From a checkpoint of a small transformer trained on Wikipedia: no biases in attention or MLP, 3431 steps.
Each number is 128 + 24 x the weight over its row's rms, rounded and kept within 0 to 255. Layers, rows and columns count from 0. Numbers have three digits each. The size before them is the row's rms in percent of the matrix's.

# layer 7 MLP up, 832x320, rms 0.0419, rows 158-229, columns 192-255
103:131130146138125141155116137095166143122099123094072120132173126127135121083167085146134105118167152120107111121157096100138093136113125089120150123161066107100151134125128096143104144126111110
098:114094059099123125092091124155134146185157135164123137139078072141105105192112150104175141139119114095170135141153099135128135108113146126160110176099121137099133108134115134103125115172141144
094:110114135070128165177123125137162167140131151121114119153164133144146115118109108143147137093140105128119118137108118142109122113097130110107108129098133129124132101116114157160101099146150177
097:106166128127113161112133111166152156149081108084141135087146127083167124131086092127097165130088127138112130118140121107078128144105109161132101138056144095107164113176130136142137129115144163
098:125101140147153152105146114130098146116089135159095107103153125144157144170144110124121107119139116134146138126122117124113115126101128111100122151148115107131135159154102141120154139106150126
108:117074136114141127118109136116163139125144134109116096145153173121144106146135164124116124126101136104080145154116100131119097106118150097138156136141096105111166153137148091148132138116127141
105:140108140129136125118157152179108196134157156153125129138139087114156117109120142118102065166139108114157131117157099106147101132123125134128159124123135121138113177113170137125126120081156111
097:124098154112139137119158084103113145145185080127186126117177101142111108124146137119108103163153127143156155108114130141123128126122127128099136123136143123135133104144139075163158111130136108
105:141154161132156104110111114087104097148191110095153153127063130125147145109157146125088136086140149095081120149133124133119106139103133112143144075107141092121132099085149144158145109144120134
117:149117140095106135143116133140154111082149092114136086132166119143087103117109095157151110108115166121080104095158137111154131095121132202126148127125098126146157123108123147162112124111126109
101:168130116146133116133164143158098138167114156129068097087075120101112090067153175147134111107123146141111116128100098153112129105134107159138116186145106102180136134177110141149110138131089166
092:116151149112128095098145115119120105111117193144119074175137153127090138131117110115093148156123116160126090152125128126100088119147153120181102130136171146129117113138141134054139115086120109
098:085139115130141134137140134129167090103165159168102128104156134086126137142163134143126139116107129105153127154169132131148106146102139129142149144167140150134134140134101084101075094089119132
099:088110115163121177118130142101117119109084153123105167102145158130114097171138102122153143102109138133128082128163135117105147119124150129147143126081120118100161134134133157142148137141117118
103:191103109158110148129127128127127103172122111150147108085100158119129103117098119126098197083172153137116148110098176155155100150116118122099139093137105125146106118121115154152158090111106081
095:170111126092112086123171113133120095200118138110137105099120141098100162143123082099145143144125141128124150113143132133142138124136101101122130123137139100151108177120119156118099130140143132
095:144123114116139088122139130158126092121140132123114080120135131109118096124128142134139120142099161150136152160125104129073116139101109128120182121137155130117098124129098136130111126094115088
090:097119105110172146149119082131145144178115119156098074111126136143159129112095131140149119125130135121115094085122144148106156121112171129113116125072118100094137102153172134116116193142145124
100:144098111110089144146140121130131113147131129117122136122120133124112094138100118112113118181125118151117138087166151115170098139107123078117135093128125112145124113135179086129170102145138110
100:106150147115158134111120119118144139133151058102164121140117139144144126162113111122158123108152147136091147105130113112104104119158106137157140149152093106098151169115140109136133109145134140
098:123117120124107124148136150090178116122124098101135151104106112139080117094147161113128102146184151136134158128141170132138123105141152102157116116154135119134138118082121077129140094073125112
099:086191138089149093105153132152120087099147089126130093161114076118112110128116134116104111137117161123090154123118154132088167141118147142167126174116115120134098109146142164199098157118140148
101:129154114118133179165124083125136113105113126162155159048085168166130134106119109116121147067110123128144109111128150113079088137128105128126130158134085118147137149124151120143128102122175146
100:124115116122157125131072096115159131073146162108129179104128111099138133149138191081100135175093129100123092139147146144132097154108168126145156112142124134129138146128122115137111140097164165
097:144144126145137162156111152100134111115155107141146124100122164107133114159157061111132108102204141145121131111132093118088146122148134074156122106133119127125156107172115155126103098123155105
098:151131111117124114126165115118084131120123134122104076155135139128153113115107132142157095087126085139146079128118127102143149136134137156161102127144130124149139107126125095110107121128101129
102:129099127130169136116165108127121088101115081098128142100148109178147113115143125066131085103110132092081139177105087163121138116141104084179155141066138121103150108085150099119139133138110118
102:138123142120121154127140158105164117101123128131078137109115088167127121109140144088151150138146137084128149122130151119099166172116129122160116157134112144119105143141131128109112167101119130
092:117122117160073129128117095119098092110116104111123116100126154151171148125079125108160088112118137044101128129134160132119113055110097110129114140100101133121127158116138139105083137109110114
104:147129150111119136139116128125156128114139161136118123085174108127111167108104101140122119158126102124153090156137111184183121132125126136117116165080159109144146160128180129098161138126161144
103:161133154152142113118193096126118107139127170080126152132158153158089160100134096096106112134109119143139065129151122104189099132139134101095120157153148126162108144087076120116136127109121156
096:141124076127110120134101140102097120167118121166162123097116155141130140138044120151141130132154104121152142135139088092104178070161135117138124121118143121157133122123091147147146181101110156
105:154110107117078130135131149144165113118130116147090109114145099135140120113131129150110148111157075157162147106120102113079100131136141148143153112137102113156135139119127093108119111115134119
096:105159095135089123098139148124125150086130135128093120114120168173108109180104148131161117144136130116170131108160127118142096148111130117111162129115087112105135150133162113127104123117119145
103:099136127112119158186114113112149124169107115152093135134139135141133126116104102103154142121128133130147139126149069138144178121121078137094137107125130125131111130163143145126161126136113140
103:124148121144170136142130070093154131109113153122126125155132124180096157102205109103123129135145117142150103126114144103139117143153132086128150120137098096115142170158097153187150100141091126
101:130154149084141125114146135120083116090117133177084160159127112088142181117166115145132132115101123133171180087119177130122139157133140104152115099139132100086168134134158104095108139082115109
108:150124099131094111147128083095092107110108092151157066116113125149161130113149098118135140151137150123151101159148119127115157141145099114079116134127087108148112084106131140128116116114175103
094:108120122137106169147148104109103152131125185093107127095152140137146126170123135135121106119143158094106145104122133196122128127105120142119133083154090145134128182158143160124088099101114117
103:125138080111092103129116105126160162129131117109189105105112144166148156108118131106138097136165134121106131135151119112155144138139100163085140136113152128099157125151097134120159072114110101
099:103125111132096075132109118133155097130195145143169111113104137132200113093143156148088155115119098140124125143148130172099148116130106082152102122155105121123133104096117121123111114098117136
104:109161158110130137149123113105143103087071109088124161138148120144145160080140104194119144117099147093140144131105082114100108111153135142138171082136059096141131129119126120114144099139149096
102:134174177144150144167131116152118109169121151109086166108102144114094156118122178154145159114108136117143111118165163115146128112155131092109123113120123142111113125131090140155073110126162054
096:194116142113135153096117128102125154121107104127098084119138156121134122149089125109139123177112135088130132060084112096167124096093109166115110127078109111131134091130097112147112180108143134
086:103136132126170103130168121106129115113133124111117156165097110144142122123135140139156121105150103115101123114142145168138111154102139168089107111080106113118141104156087134094119121131089129
094:120160164059132141152140130138169115146128118135115109190140116151112111139122111125110096200172120131138173127113134108117140140144183107155126140116159127119095145133130164153122149131167134
104:110131114145095140145141119107102129127173116109163142111115140153160145123127114161098138116111106133125112164150151115143134147130102148133143099101135115140158135104081123101121114105106134
102:152153121118137113118171168156159096087151123168147184143105151140151145118110169139098135127129119123112162122161092144163117117112112117128135179147132074129136125100141083150080134157105159
101:089153119121119108117107091110165112144143163169157142125160108081097120116127131163158135125118110084172124110121148098148133149162121156176051137158141113127135151145131102123110107078145106
102:091121121116141120101142186130172119158151075161129116120116160148134070141138118143102144126163155148133117124128168130095137140137149098123101112136095114144141121128111138112096119096110123
088:156132154122148130128091121087106149128137114127120151120125122160182106125152171125088123202136160120130119110141137140107122101071153145106109130130125132150110134146117161113099132131108148
097:101162102135116147093120140127113119125149094084148165152106122141102142138130178124115158115125134101100145169140110113118122114148125131186153132133094157081135166109136061128133127119127129
101:134160069123100137145097127108108159145176101159102095103165149108124113122151115136137105107111112094135126122126128122041113144099136142123130079149137138123131097102100122134147127118147138
104:111120124143124132184090127132130140190172130122146181168144169131139126116123137146138138118121083136109112113134113068086157154124095127152110121101080119115097115144128103094092126138110135
104:139086114148121121167122071146118146124189102130079144131143125166097079127138067133157113163112154157121140165090143145135161135129115123098131139131105113148125155164141129134111110173118160
116:133116114134113139117116109160168102114123090111141122104141135134138150142102109129126193110135121151103124100128140111130141117128147120142115140143147094133141113106112135133167169129152175
100:084122128128142164151139113114146128126125105164060156134118114125144146133146145100139148127080101067157139103129120101106149112161110092129110118152074112103120106162118155131125089116156142
103:112111160129113138126115090086113143134161131135130159115107127096134112119132143155169138140072128090110117113131133106123107134123149167142130141122096140094103133142125140143131153136103133
098:119097123077118067123131095133130103107145159171130110102113183201173122175132111087119153152104154131134123143119101085103129147147126151111145130093135110135142117147149108106106158139124119
103:117125115105189125137144128125130168113132098134132127132119118141118137155147143142131113115105088119155112124154111133148125154112136198113127143132159130123131122138111140131077121099076159
092:172107196159130130134100111108143122112151150114152115119125128182149108128070131163108095168120150134105130122119134174134147138191090138144129123136117135124132149146137120139122159102155172
105:132149106126137113140121162151133148132139153115100170112170113135152162111151144147125119085126166132114085136119136089146142085158089131148152146122155138091151099139130132108102120117100159
104:135200129155139111142110120107108147152133122121112158132088104119140166158115129128146082155128096097088106072133108122107088164127132105125088115142174162099128155097119138156147106137114118
104:127173144133148144130152106118185107077155132127145097093118125154116143121165109103150146110134146165105157106190144096132148105169125095099119163116154095092084091124127138099143083159127122
097:078102155110121074173112128088082101100126123100141195135111135094108135130133144181113157089107137113161138132135087116143099157134127099089146053139139117152111132118156130115119102121129122
112:129106143147125131101140121106118145105144140109129124118114150133181132086162139151169134170149140159139144103101137146135110144100151180136117096133135123126120155145155088095151124115144140
092:148135120056138118116129131126143112067162104087116116113103124138174181184123130122161102121124170131136152126110105123147152123153122099126141156129139096104149136156085161129083119094135125
098:084126142139141115117125135120102105142155065134151138124115134113108122132121150133132078113172188135138109124095129122107124146116092130120123129174115109170112109117135155109151145163133108
098:139163115155133101131074110128158115102115147175132104121125167179156131128114107117130127141131117153138106109116134119114151127091092133140134127138145117132157131126130172152099154119100153
103:128151154134164116174128092110143103134191160186140114109107074143111143151075145151127100081106115140149102044155136117134127100130157102147069100122183149137147185109141119112126115137110109
096:116111075078099092121150102140173125148107171157104125108133168117170115106160151086090140123126116104124143184149125132128147134154104121068134153142146152079139129136144133131121135138118138
105:105116160155137126151134128125162138124094145141144151131121120128161170142088143125135101140143120158116118089151137168139121122159100119071210142134177124140152124115140097102121150117125143
# layer 7 MLP down (transposed), 832x320, rms 0.0413, rows 158-228, columns 192-255
102:070142118105103150112133133097147116099122130136142090122137134109174096095155137089104100087090126120126137120130135110144109153113109122176098113113093091151118109139110121162120085142155117
098:168124148147138147121126165108149110158126166124125090134121148103140149128155117107116102117144140108134132119135169138126166130133107128109101115104146091107116112140143115124135129164150106
087:132125105173105110109128139136112136133113106094105127161099094136168086108144109105124119117169128127142111118101090120141092110104137092130110149179154137117128091159136122126131137147113120
093:135137121090138126082123170140121148099111135123163156126138120169109138130130134136103137077155111137117091148123166102139130098120145150138154127147139111146117105116116129097111136170160111
102:140112148151114149116141145128092137133127121120147148111116090092149136168109141132170076148170124132138118090174134133146115123163075090130128155126118126126117141128077147084155096143128107
081:124100099117155126134128158092135117165113118127135124122100168165106116148095144165151102136122129134104092126128128099114093099087120146150126157129132106139130113143147120125154149142080137
100:112128149158097136156151142076104146106119148125107116096134128154098127131145093102100158140135140085094118155106134121137137111131150117132092106133133133180104172129126153137143096138118117
100:130139142152146130144136137113137148126137164142129093129134126133111087121139148143122122112143106100152177104133170121150153112121135106101117101089096126133106127183103127143148119096111145
107:133129154123109117116089142115145127103163165146177114126118140108131086107138134145137136138115114098154134182121115127121139113111158140116103135123143143149157118120136110121165123155171092
122:113124076109152154080071088117130172103112115165130165175108156137125151122114133151124152121145159140110091134118125148124155187142128184091160115119129177165096144144128118133078159111118089
085:139160144132097163117100146116107138084119071111159150083171145103124119138141123085169130096086147140113147122172138124126144141145093121133144136141132140130104146138155094114094117160129117
097:086154162139093109127126129136123117117081118100133093151116126159126143137103109104123103147116118132127129133146109132145112133151124115114104168111139135108146147184102122137112103110110123
105:151148091122081152119124165124134159120119148165125081113167126104099101110083151133121124108114113126118151151117123114146096146161138150137106162166161105125144135124101151127132133134105140
102:090113172089134164114112151165136112136093113187114164119136143100141150106188111153091129149116118128115145150106110164160125113157177132118138146164151125149115114137135163162115143139145129
106:154126125143135129138146127104119131179162162114170117109098097161130109116154145098179158165119126143107193166131129110149083145129124091148155113145144094110132110132152084105148122158073120
101:102128122138121136130158148111107077144119139127120090126146141073108189082098120111134142095159125117083144166147131089115109121130130112129143114141151105117147163151105132154136160147165146
100:127153110112107097175120119127138135106095124115101131134141121112140124124131102085115138222130103108122090131112129124123096113153080110112151146139119118129085104119084151142127129140106129
092:112097146119093149141139169146125135137175169174056123094120124091168101104087108112124149147142129101111137170153120143122148100146100112108076138137129125120156143162108090117109150102148142
100:171119087111123147135159137169126104096112121132086149132148131129136114132126144087145181153152137113112122138115132151185111120109108113152150129134166157121125098133107142128114133141145126
104:103135134141180109152117103132157136117148081161117114109138132138131117116120140126101097103094128111145106116112133126109179099140085141128146095129113097125140130127097115109160130146132079
100:105105126183128115141118125109131119105122092140146116138157144118146139139122145126125137165125114143164137134140116128161148080124136130128146102122140103143114119145164102121118167176136138
099:153120107156141111136147094168086146164101170120123113169162124125125085136106104133142129110110127093104126161129142162126115164116144112159158119099154114127141093107128149096105124101139158
102:167156117160119121128147132098113127150131128119121123126134175165125156105174135111129129080117188143123128139106119141111129083137141147142084119156133130088104100115126133117135157135141123
099:136122120103141134178129151121142103133120126153107111124107122162147083114129117104114129102163080162180152140151126133131152132095090141114102136100112141112143121067122105117178114102157119
098:169158084103154171124135159127136140110150153156064122126136179145126149114141122095162116148113161154155140088159111121128151107117085095126147177129127131111138122111114194123120121150160082
101:113187102109135124148075133137157108131120132133133103085117071134112124125159112112132079112091120123131148128089114136135148172139140104150157151094109164135142097122136111146128136160136146
099:118134141140142151136154134100077161120123119126108114140150159104122133155139139160162112132133129118073130143137137079135107121155153149115159140153150147134108110110102205152103107080094114
103:104122101134146143139126123106177122133122121169169110133175160130143144115099113132127128164123118116159143175163134154098128153087142131122126120146125136150096142126124160101153111147148112
096:120146135082129149112142134181171077173137097129122103127111168127156188092141133120099120159118129106129143139126100136113085131094088134141128116119129155108120166106185115190098115145115107
106:118161158119131124137098135148150122115142168143172108183141090102097111134106113114101095141139129087149123117111117111128146132137122151084124073132140145154161098131132132113101140131106120
103:121081108086149134146131139143098123148146109112112115164158125179048143113139114112136127108101152123110131123104158135129131119116093118119102127111086082137113131139085095111124123140124060
098:134110121103126097145135068096091118140146112117136128141136111179140131121146110137077112123112139132129071157086146137127101126127105092155117113121142135164140134153092144127080159171110103
104:116123100142155114087156135097111168109160116127123099064128126128128100113163063107137125124144125086121149135102109115118160144119078183110110110149108111164123165121130169136092110089100088
101:180094141152125132117152162191153137168122073173131116098123124156134102127127135139124083141103119100113151153140142196125135114155147113122139134122142103152126167150098117113125132130109122
099:130149158125127128092126139129107110168163167101124129117092125126120101128124073098149144130132143142124113137165076130157175089146107166111133147148098133135144112078125147101128148119189094
092:171127107108100140102142124177128134127148123164116136121129127069114106137119137151142202109129102106120165106135147142144146108120174106110145131126153120135133137147134083148149156085115116
102:107097116104108135148101171133113102093163166105103096168128130069116091142129107124136149153162119099093107170174168110121118159166098177139119153156125144100108107158123087138109081143162106
111:134136137121172145133158114141119110149104075140118083162138130084152089092137109113099115119141128118157099152127113124124151070123152132120144084122122128134130105107140134144104080101122128
096:137153108164113142133140150125150152144136143146154177148134133134142120086116133146119138149132119173151148115124130153126121094107171124140112110165132162154148137125090141095142131115161105
104:128151093114153104118078078137171109126113156140130110153140124174122114163127147152113093135140115098141152140155112154120158091123080104165094129094134112138137145129172101144128112120131112
103:113188113124128115144130094170157174144137133165139135100134090091076150140172144115151146160102149105129084121121114122128186157156153097106137096171123099126121161126129079126117149175139122
105:149149086164148133091145133142098093118113141157092101142085148153115150130108121153123119127115138111146138111133115174136130114089100131096109136150116114153141150164141140152093125124175165
103:136140145128155116143101132122138118107125119180130127166156127101117170133093122123155089109104134099099092146147159142187098132063131139089117088135139121131119167128131127152108142120131144
087:123154141098138145113122154137074134113146121108128140098162180111114084097098114131136120114146151147142140107151150163135119157117124148098130102144133120110128135107140143109082130098131144
109:125149108143137174120119159127155162149125106134110121135153158108127120154128115097100121144137127108158130145131146090130133111115149093158136137173145137153109129114142111157109141128142131
106:139109107205136125118108137103066130100141151119166114051129129090133154123178130138119145092113108139123091141157119144155108147099075163109077122139112124127148099126114108146144128121113128
106:087095135122113123131070129133137127130097131175075136129124128074133120133152128121125117178114142129110151116140161103144096100137133113130169106127145089160120133130111115118116102162151113
102:146121100127140141171116122134179098096132086170099138114150150131128130115121099135106169120121109154117143123119115084092164148100152113129128125119091114102102141131123159129104096152121131
100:152147137166131159142162089125095120162131187109108109100148147089178130102125137115128104105122101175114095153069121092144134164148148101128108104148125171149106103140097146121118151183110134
105:141100140078144131121121122128151131163141095133134113099113116081114165142163131133111181092090142133147150157119128118130133111133157184132142112164105121112106136105135138127150117146126154
098:138123115111107065158113120112150104139151107112109133084144162116180112118141159109099118145144168132136112153147165087142137092114149084137139113105128148122116141140125151118089120116151225
096:110103088104129150146116124148150140094157083122138139087123098148112154151134104118122118091121135103094107160156152112099139135144118115156130150138099147110116125106134148159115086083155131
102:125161135142140114150119136129115154171095134061147115147148151124107131149098147118128159128144122114182103130129140141181172112131138077114123121091141139152143122144114136152134147114071130
106:142160126123111127146110103094107127139140157139143143101105138111057134137133124104136098112131090148094103117131099145115093142119112119136148171150140109118145149123115120107140135106093122
108:061138132122124119078112124163098093127166128106086136150131095169096094132096113140101137107104107147102145120144139137107090130121165099146100125111071117159128107151097120128155145148135137
086:106088092119107142103135110106135054081148112111137097128138121151122142136122112132119141131181115098112122116142162085123179121121115145135126113115148081165176089129125131110129174099124097
101:187128128149120123156142066155150168127149129126085091129144175170113123180119123122139122126129158118140141122090181139157135117110129078124130127127115104125143119110146137135099097148120147
101:143123115148117128158150117131098107143124100165114125174148130130139125087162139178118112147092125170157116147097157116160181126139112142102132156165131155137146130138132189139119092120121080
095:140110101120123168143138086150134123175130138129128141141137119183113127130115133137125122124129118116122150174138151137129160134100108097128143068160119116151137135104134154151142130125133103
106:110075104102118113101071154140101107135119119119159124128115105104116118133150104110128142124106130208117104098114141124147111145150161129145124117174126102183129159154071082162154154120128133
091:135073082118157174161091134104150159100126146164147127109122157113112136157137105137119150163111137134107076121135092120173131137174136125148119129146102117146165137089107082156139131180165149
109:135129136124104116173121091116102133104137108172103133136132136106122146117145111154141122088132193116142149123097126123098136126142119135144103079108122119137142113142178184144106110179121084
103:150095106159081136131106126097133122121141135104120093160127132118123127134145140120145096148119114124118081134142100130113139148099128126148160128151107131139143135103170134171118133173147110
097:128122078144117127108125147097104117082152147100148148078129099141132130089109119163125144098095150106111164177142147140133146073105182116100104147118115100101153132140110123127129142156126099
099:135190131105144086137104114077143089125114094091101100128156129118127104106105131103116192126104112111106139096166085128096126146164113112131110151117147146186132130123135116175119130136156082
101:145163142112167108109166145140111131116124144141128131120153078108133125119139151173171123128180121163103129148129123126142105137110103155100125128153139148158144115130119072124105131152106106
097:125128168167124133093124101164145104116087146095164133134140129135110107098129131102106133105101075110118115138147132110129110178111105136136125090137095153156137078151151110099111168163138126
099:130110122112140145153117129127134112125125089117162134086151121093138173134086119118138181118145125119095158154140101127111122118092126122137116116145130115154148165112095143126150127118134102
104:159133131141102130123103089096091105121076143081152124098090122123108132119125112114102132103104131112160157143103104104159148153121121151123094147126094126141138121148111103109092117138117127
111:145180138104174099146134125142122137159142097150111152143147113103132096113104130120174132139137103113162112154117106121138120139131102154114128138105121099098105152139165109127109115169114124
087:126064115108167133117151141108141144126097125167108156130157126170160100155093161159103124138143105144117134149102110166108118100112119110099125159121106123109122146114124177151116174111131110
# layer 7 MLP gate, 832x320, rms 0.0405, rows 159-229, columns 192-255
097:118119099139132127137165166124124082171136125147100130133097160123127146120108177145097079140124116111138151149128151146134144189140154126145139127137109125114110128156080140152151172137120111
094:108123141150119113119097076108101128162147121124153115119116152104149093129099085145104107166120126151138123122166091124157149099133117099101126095078093155147124108110137130121120110090131129
094:139110137178123141143130092130158107154124140125099126132107105135112102097148154164128130124150110114088110135144128154149131126135160091105158126112098150119127100157120101108131122117119130
100:117120144151134098114137131113103040094154141105106106195126151119103149100100105106169149130124145100135127142092167077110133130138155164135143127104176141114101147109141105159119132150104128
104:151163120130136106113109169151081124103141090139107133100119102106114135118083129114152076143144170163158086125086093118132153110124127131132114077099094111161143159141131142137110137150091131
102:107124132171127114119085136137140134158125134108148096134159188124124147115098159159154156131110118170134136142120108133124140146114163108137106146079130126123096125118109128152121138072166124
099:167116138152149072103108128145129158099073142105158156148161097170105089136122155121129129114119123129141144076152115165138177152117155103136124161130149149173079084176134121154142114111100119
099:139091082164112147137153161163127095144140128102080144187125117127124164091187083144128140114104105130121150140130097093125139113165145143172116074104118151131103108104130109129099120147128125
093:143140103121126206120108136089107141110153134142101135118141118124153175118113155122112131138149132135132151119126121159137093125141137100144196107140146117157124133085136088116107119130151152
104:117097133119169092140168117155137075098110148118088125187168160106148158144147109122113115166130131125127150102155155105114153117135134112112091139070153190100124143097099133120133114125126130
098:116077114167163090133140103116116125122118123128171145100108150172119122157137121117104106165118160101122106106117157142139131071107132105223153138126146102121088106125137131118147132134158107
096:128148130144139129179143138159090135156132086134099077118123138129087143132122154134139134126113104087095088115081167156136110111130158193151135152124103156164119157111103113161122138137153113
097:064113143085163151109173100143146099159125122159098153116160093064111148099180137160089091155159140135117149131145138117100149123115145150091150120180110060148141114111138121156171188126139127
105:121174131116126107112180155088177142153118109125139125141119142153147110141124135110148171116119116089129097148171135115125110122147162150110101133106164168146145148114104128136121136165106173
099:150057154145163107089136135140116157111171112151097154087120144149124144113126120118137134145091132144149143169135121156132139091118099142090100137096123148134109128131110113117099111106108131
097:098125108153116141066158139157122174127113148166150087147150153140123167126141112107129107092127101134173116115124156117118150130119152149141087174139139123092190173127092134119133111175100171
096:162128162189148113166132129091123153128116145144125109115129111118125118124115105105175117148147138146138147133171125153152148126102071124111100141159129138103138155081143119083133119157167125
099:097128136105149151096164108113108121132106157145162070109118138148113184109152137129156109108116133140148133113123114137158112115096167088109133093141083147137158146137124131133106102105087127
098:142138117161136117155158114133128093109108114140165124159169160159142116143076153137124146101155088124139115119129140111126141126143129160172103095143114149101110156074093125112089162122129123
097:101150162161131125158144171110103171141139119131084102104071126154109153110127144143124094102147109160099138136115115135111173181109102142102146125116121146153137123151124099070100106094130134
089:123124124138140104110127156104135122117158130098109093134116124162155118140135119105140143104164162140131152108169139161149176116110134093165118135151130130138164136103125164166134118124134085
099:089076151108142107134135137165132157160142134133144127120096094147094088125102167114126111144097124151112133128149132087116183114125143118133122122088105089103148125139145141132131104119107142
104:107109057115150134129147144147130161111144113133121124165134075101127159116152168173153117124130122119134119137129150150134076104140141130100110168167149155159103125093160139115141156149127152
103:169102108187108149121119111144132102145129180136136134132081143085077123149102139133136100095103131099094122133164113054130110064124163139149150127131131150128165119145138176111111136187106138
103:133114125115113132121128103106115094159141115089152129160107152112055131154133117137123126121144152147094120143138133114130130094177122155121110092114177118099130175135110133145130165124195096
107:128106112155123127144118133121124109150144065125133126163133120122133120128087147190104156101103127136139137100131129126131144119156112136154096108191113108160155178167128138155108124128139128
096:132139126132144124136116143090123200139122123170141112117117110123113145142125135161152106129155079152097136123142103189118139112142092071147112132153127119115080157143137114119122109102147157
101:163137156107114114130126113122120143141160126168096170129148088154109109069134117162122094143124139154124145134167100145141086133118164131130161165140078137133117154149153126151124160157108119
102:113100127130064139109143101102173113109099122155092134113094111108125152104157133149121135128137150091126153174126136117074087075099146118102118116110150169149115112137106143110151152149164113
101:113123169085140124086149118114132117116183155119129125095134134055141098131193134122144119137136126098092113144151141133098118123103146164142131106120160134144092144134156148161150136129155119
098:176136133147147135122135122124113089127126103127162184150137104147135132134107115121092159134104119167145073140125131059092124160119151075160142108114089113145116109079110129117106085124138088
100:146103144140159110141162064135151086151142134157158142081134154158155166143137168115143121142177124149141100142139137146087116089105153130153135132128156148083135141132139116169111171153148065
097:141124129091159148124144074109147155132113110107086150147143154141160132127127123133102122143131133190170131111134087096132122111133150132133128134112104058172144127149129091153117129132118111
103:124161063158104172126115167129108120112096109136163094106145101108086136118098111159134140130097137135113152101125116120110130149145100149150104144087126145125141149122122097134093118146131091
116:121128117139118126133156127117127074109090121101162130097139127131134117104139132139134159110168129126137123100150102135101093134131147093107116133103126114103122081101082123071077124140134139
102:092116144114155127128142141151130118114166101105157112114138166131141104153130122149109135158081121180125126180126148134128121109136143112177112089130115099125121137152104090131151137163120178
108:158087160108149178141132142142151137153116118152155172119145130088120113151141177110127080119139124120153100104152113140151151135114188108134118091146162118119152172123119148099081113116135144
098:141135101114146149138128134117112096180096118111131110096144113190142152097128098141110149131125139177124131161090129129116150109130138195140111157135128131119113118168091102087173128091132118
101:136148072145114124164187163117122083119157144151126147131130140147079131135151151076149130169080110131106138161151103147117106151133143096131149127138069117136113126143145142150123123133105125
099:100116129117168160145125158140133132135088138142115145141118129091127070083104128122096078090162100104148123096117123092142111138148127150166109116136124107154134142127090169157130160139138107
100:105095165112143139125135123119098101130130162102156152119142136147115144132120152096113117086146066149133195137121116119130116109100171104102106088143189096161134129092120146118098168180144135
102:168141105175165113105094152065157125096153146090109095118164148129107128119163113119114134095116117118112136154160167128119135126134147154116154163101151161145147107165117089116108156157112151
091:079090118122133091142113125119088114091130151118175145147112102167110176181148139121083114113122098170138129154155136114141153107102146080082136127172138132129143191141136113141143062119130141
079:160130142112088110117136096141084151120138123120147114128129104129161123110130144133114120147091158093120150119140094126119154130130096155123155115121108152099150117144117127125150088129141144
075:135122147168117080115145143140151128128124132117097161120102157163187129153101111128141136155114106162156148112110148111090109164147085151140116114144107145131179113148136112152133125133099136
104:126127166081129153159135165145112113130127114109152095139157084131102138156107125152095168148151152122114160106126132153125104131114143157103129116152115156114117114110098151164125111160149133
105:140149121141142169117100141150095100140115111115131131103109107094130143148159106164127098120129135146118123126138116139138119110125102119128134081149149157124144134132115139173120173109183150
098:149128103120133124137124108086105139109104162133125098152117111124119145061132109097165152114151137103111082107140137163120158103104199154171155076125119121107128081156111165137176125155154110
097:135137137118146106172131104156113117146104145140117161116106123165143106131130118139133151119132080115141118120095171132121150183114111104142138108114113173109098154109129162142081125104104083
092:138119151127198122106122126153157150114168105102117145101144163140141118102152150175121089176138158137100096160173121132116198128116086134142105177118155092127091128172110114160132139145084174
103:140131152109075118143146071113119189157186156141132124106088114099148134142135118107112147136116128089082143119133071159110111163103111087184145101146133163071132117104157121154137112124127159
097:130086159098070112128143149138099102072135109119119102128152100147112126125139159098125144110135170140132160146118084156179129136126122113149137101135152152132104139133069156156124173132101104
105:157123092171138128149113061123107119116106166183118103144125119120128145128092117130155142147126123129120119119095104117142137111117101127101085121100141135112144122174155110127146156158109113
097:078098158108130122102154154130124143161120105094124105148085103125117083173135119115158115104129148150120153120177140143119121111106113098118135159133135118118110144159117127119128134132173111
121:114142088107098182073140142150152077095131089131137124150161106112094169103113113159120178155124114128087150096136141113089124111145137102152097189149138126187143122107082128147167157118132159
103:113107131097097149101067160159149125133092096123126137131163128101114134141115086123101123143108189094103117203106141121073136094128106122154109072124086122124109124127125107128124131130176119
100:105144124139149107107110116062135099136110152124161127173125092100131141164116138129093145125138130174157122157062140142144142147153169086115111162122118142107101083108150155111169133109155116
098:113128101107118157070100143142151119121151110084173083159112106085170148125131114112150137125120089138154078143146132126154106130130149122125115179116105123079111125162088100126127149115111127
101:110171114147117090136092100155128137114164102144125114123138109118091161154144127130117140136138161124128115162166122119125149160123148162157120110135135098156085113148119143160113109120166154
095:127094166124116121144150163188122158098099157156149192192124136133107119102129156120091105146112153124125120107173120104124124152101117124141131114152115110101119143127154156115154167112073083
103:110136127137151098123183125147145132113138136145122132115110163153145130166114129125148134072149128147140115111133158139161097084117146168128112132119146156089102092127120107147119127126156081
106:115110133124066150147165125100143151142137113109165155120130103088194143119177180142102143127081127161103147098112103149115140112110162111115110150178095118127107136131166167141129138119140124
105:145151120098144138098125157106144141124115134102151088124145121094158101139094100081143155051155172102140129176131125153169116134141095135101163115118055134117120131112132135149159128123144116
098:086085148095110110134155085160064132095149121125145121108132082114147118160095186112164118134116132103168128140122158121152113092157149111167146152123158168123121106132135117105142134184145136
107:127139147129149101124130114119152162168111128122137116136105143124124153138118102128123149131162150143133113136108132134113092115115122116129117108160124101165139184136113155122093150078132133
094:116132130102160124165150111088062159155130125119068114147135119138133111147095089165185142128157132138134084143142097156146159133131095111127157113065122117091125122086130121178121120114126128
101:110163154121121126138124160164160112116106147136110069129182137149117119148122141155154146147125125075151139178105165150139099124099148119145152121150122145119101121114113075126129093144119137
101:168116115112124133117111107110096105110147106111128102138120105115127113124182146133143114091119116147148087134081115093108130141103138171170080154117093137141146140144116121144114138112152099
099:100148151159116130162159118138150127157119086113115124149122142115145154095110102145116173123170135086156124119152091149105140159160161082146115166124131105115137125126130090089116133145082100
095:130126141150122171141115137151125102142172135124131110127109124148091147117125122109151125123138098132132122101142098135150124162167108165179132125171158114167135121179173133144107107204149103
103:141115123127142169129141154103135127160097190126174139119103186148148119095110114136132121119138158138113121116132127157169178117117151168130089126130181118105103130142168168129131134121149085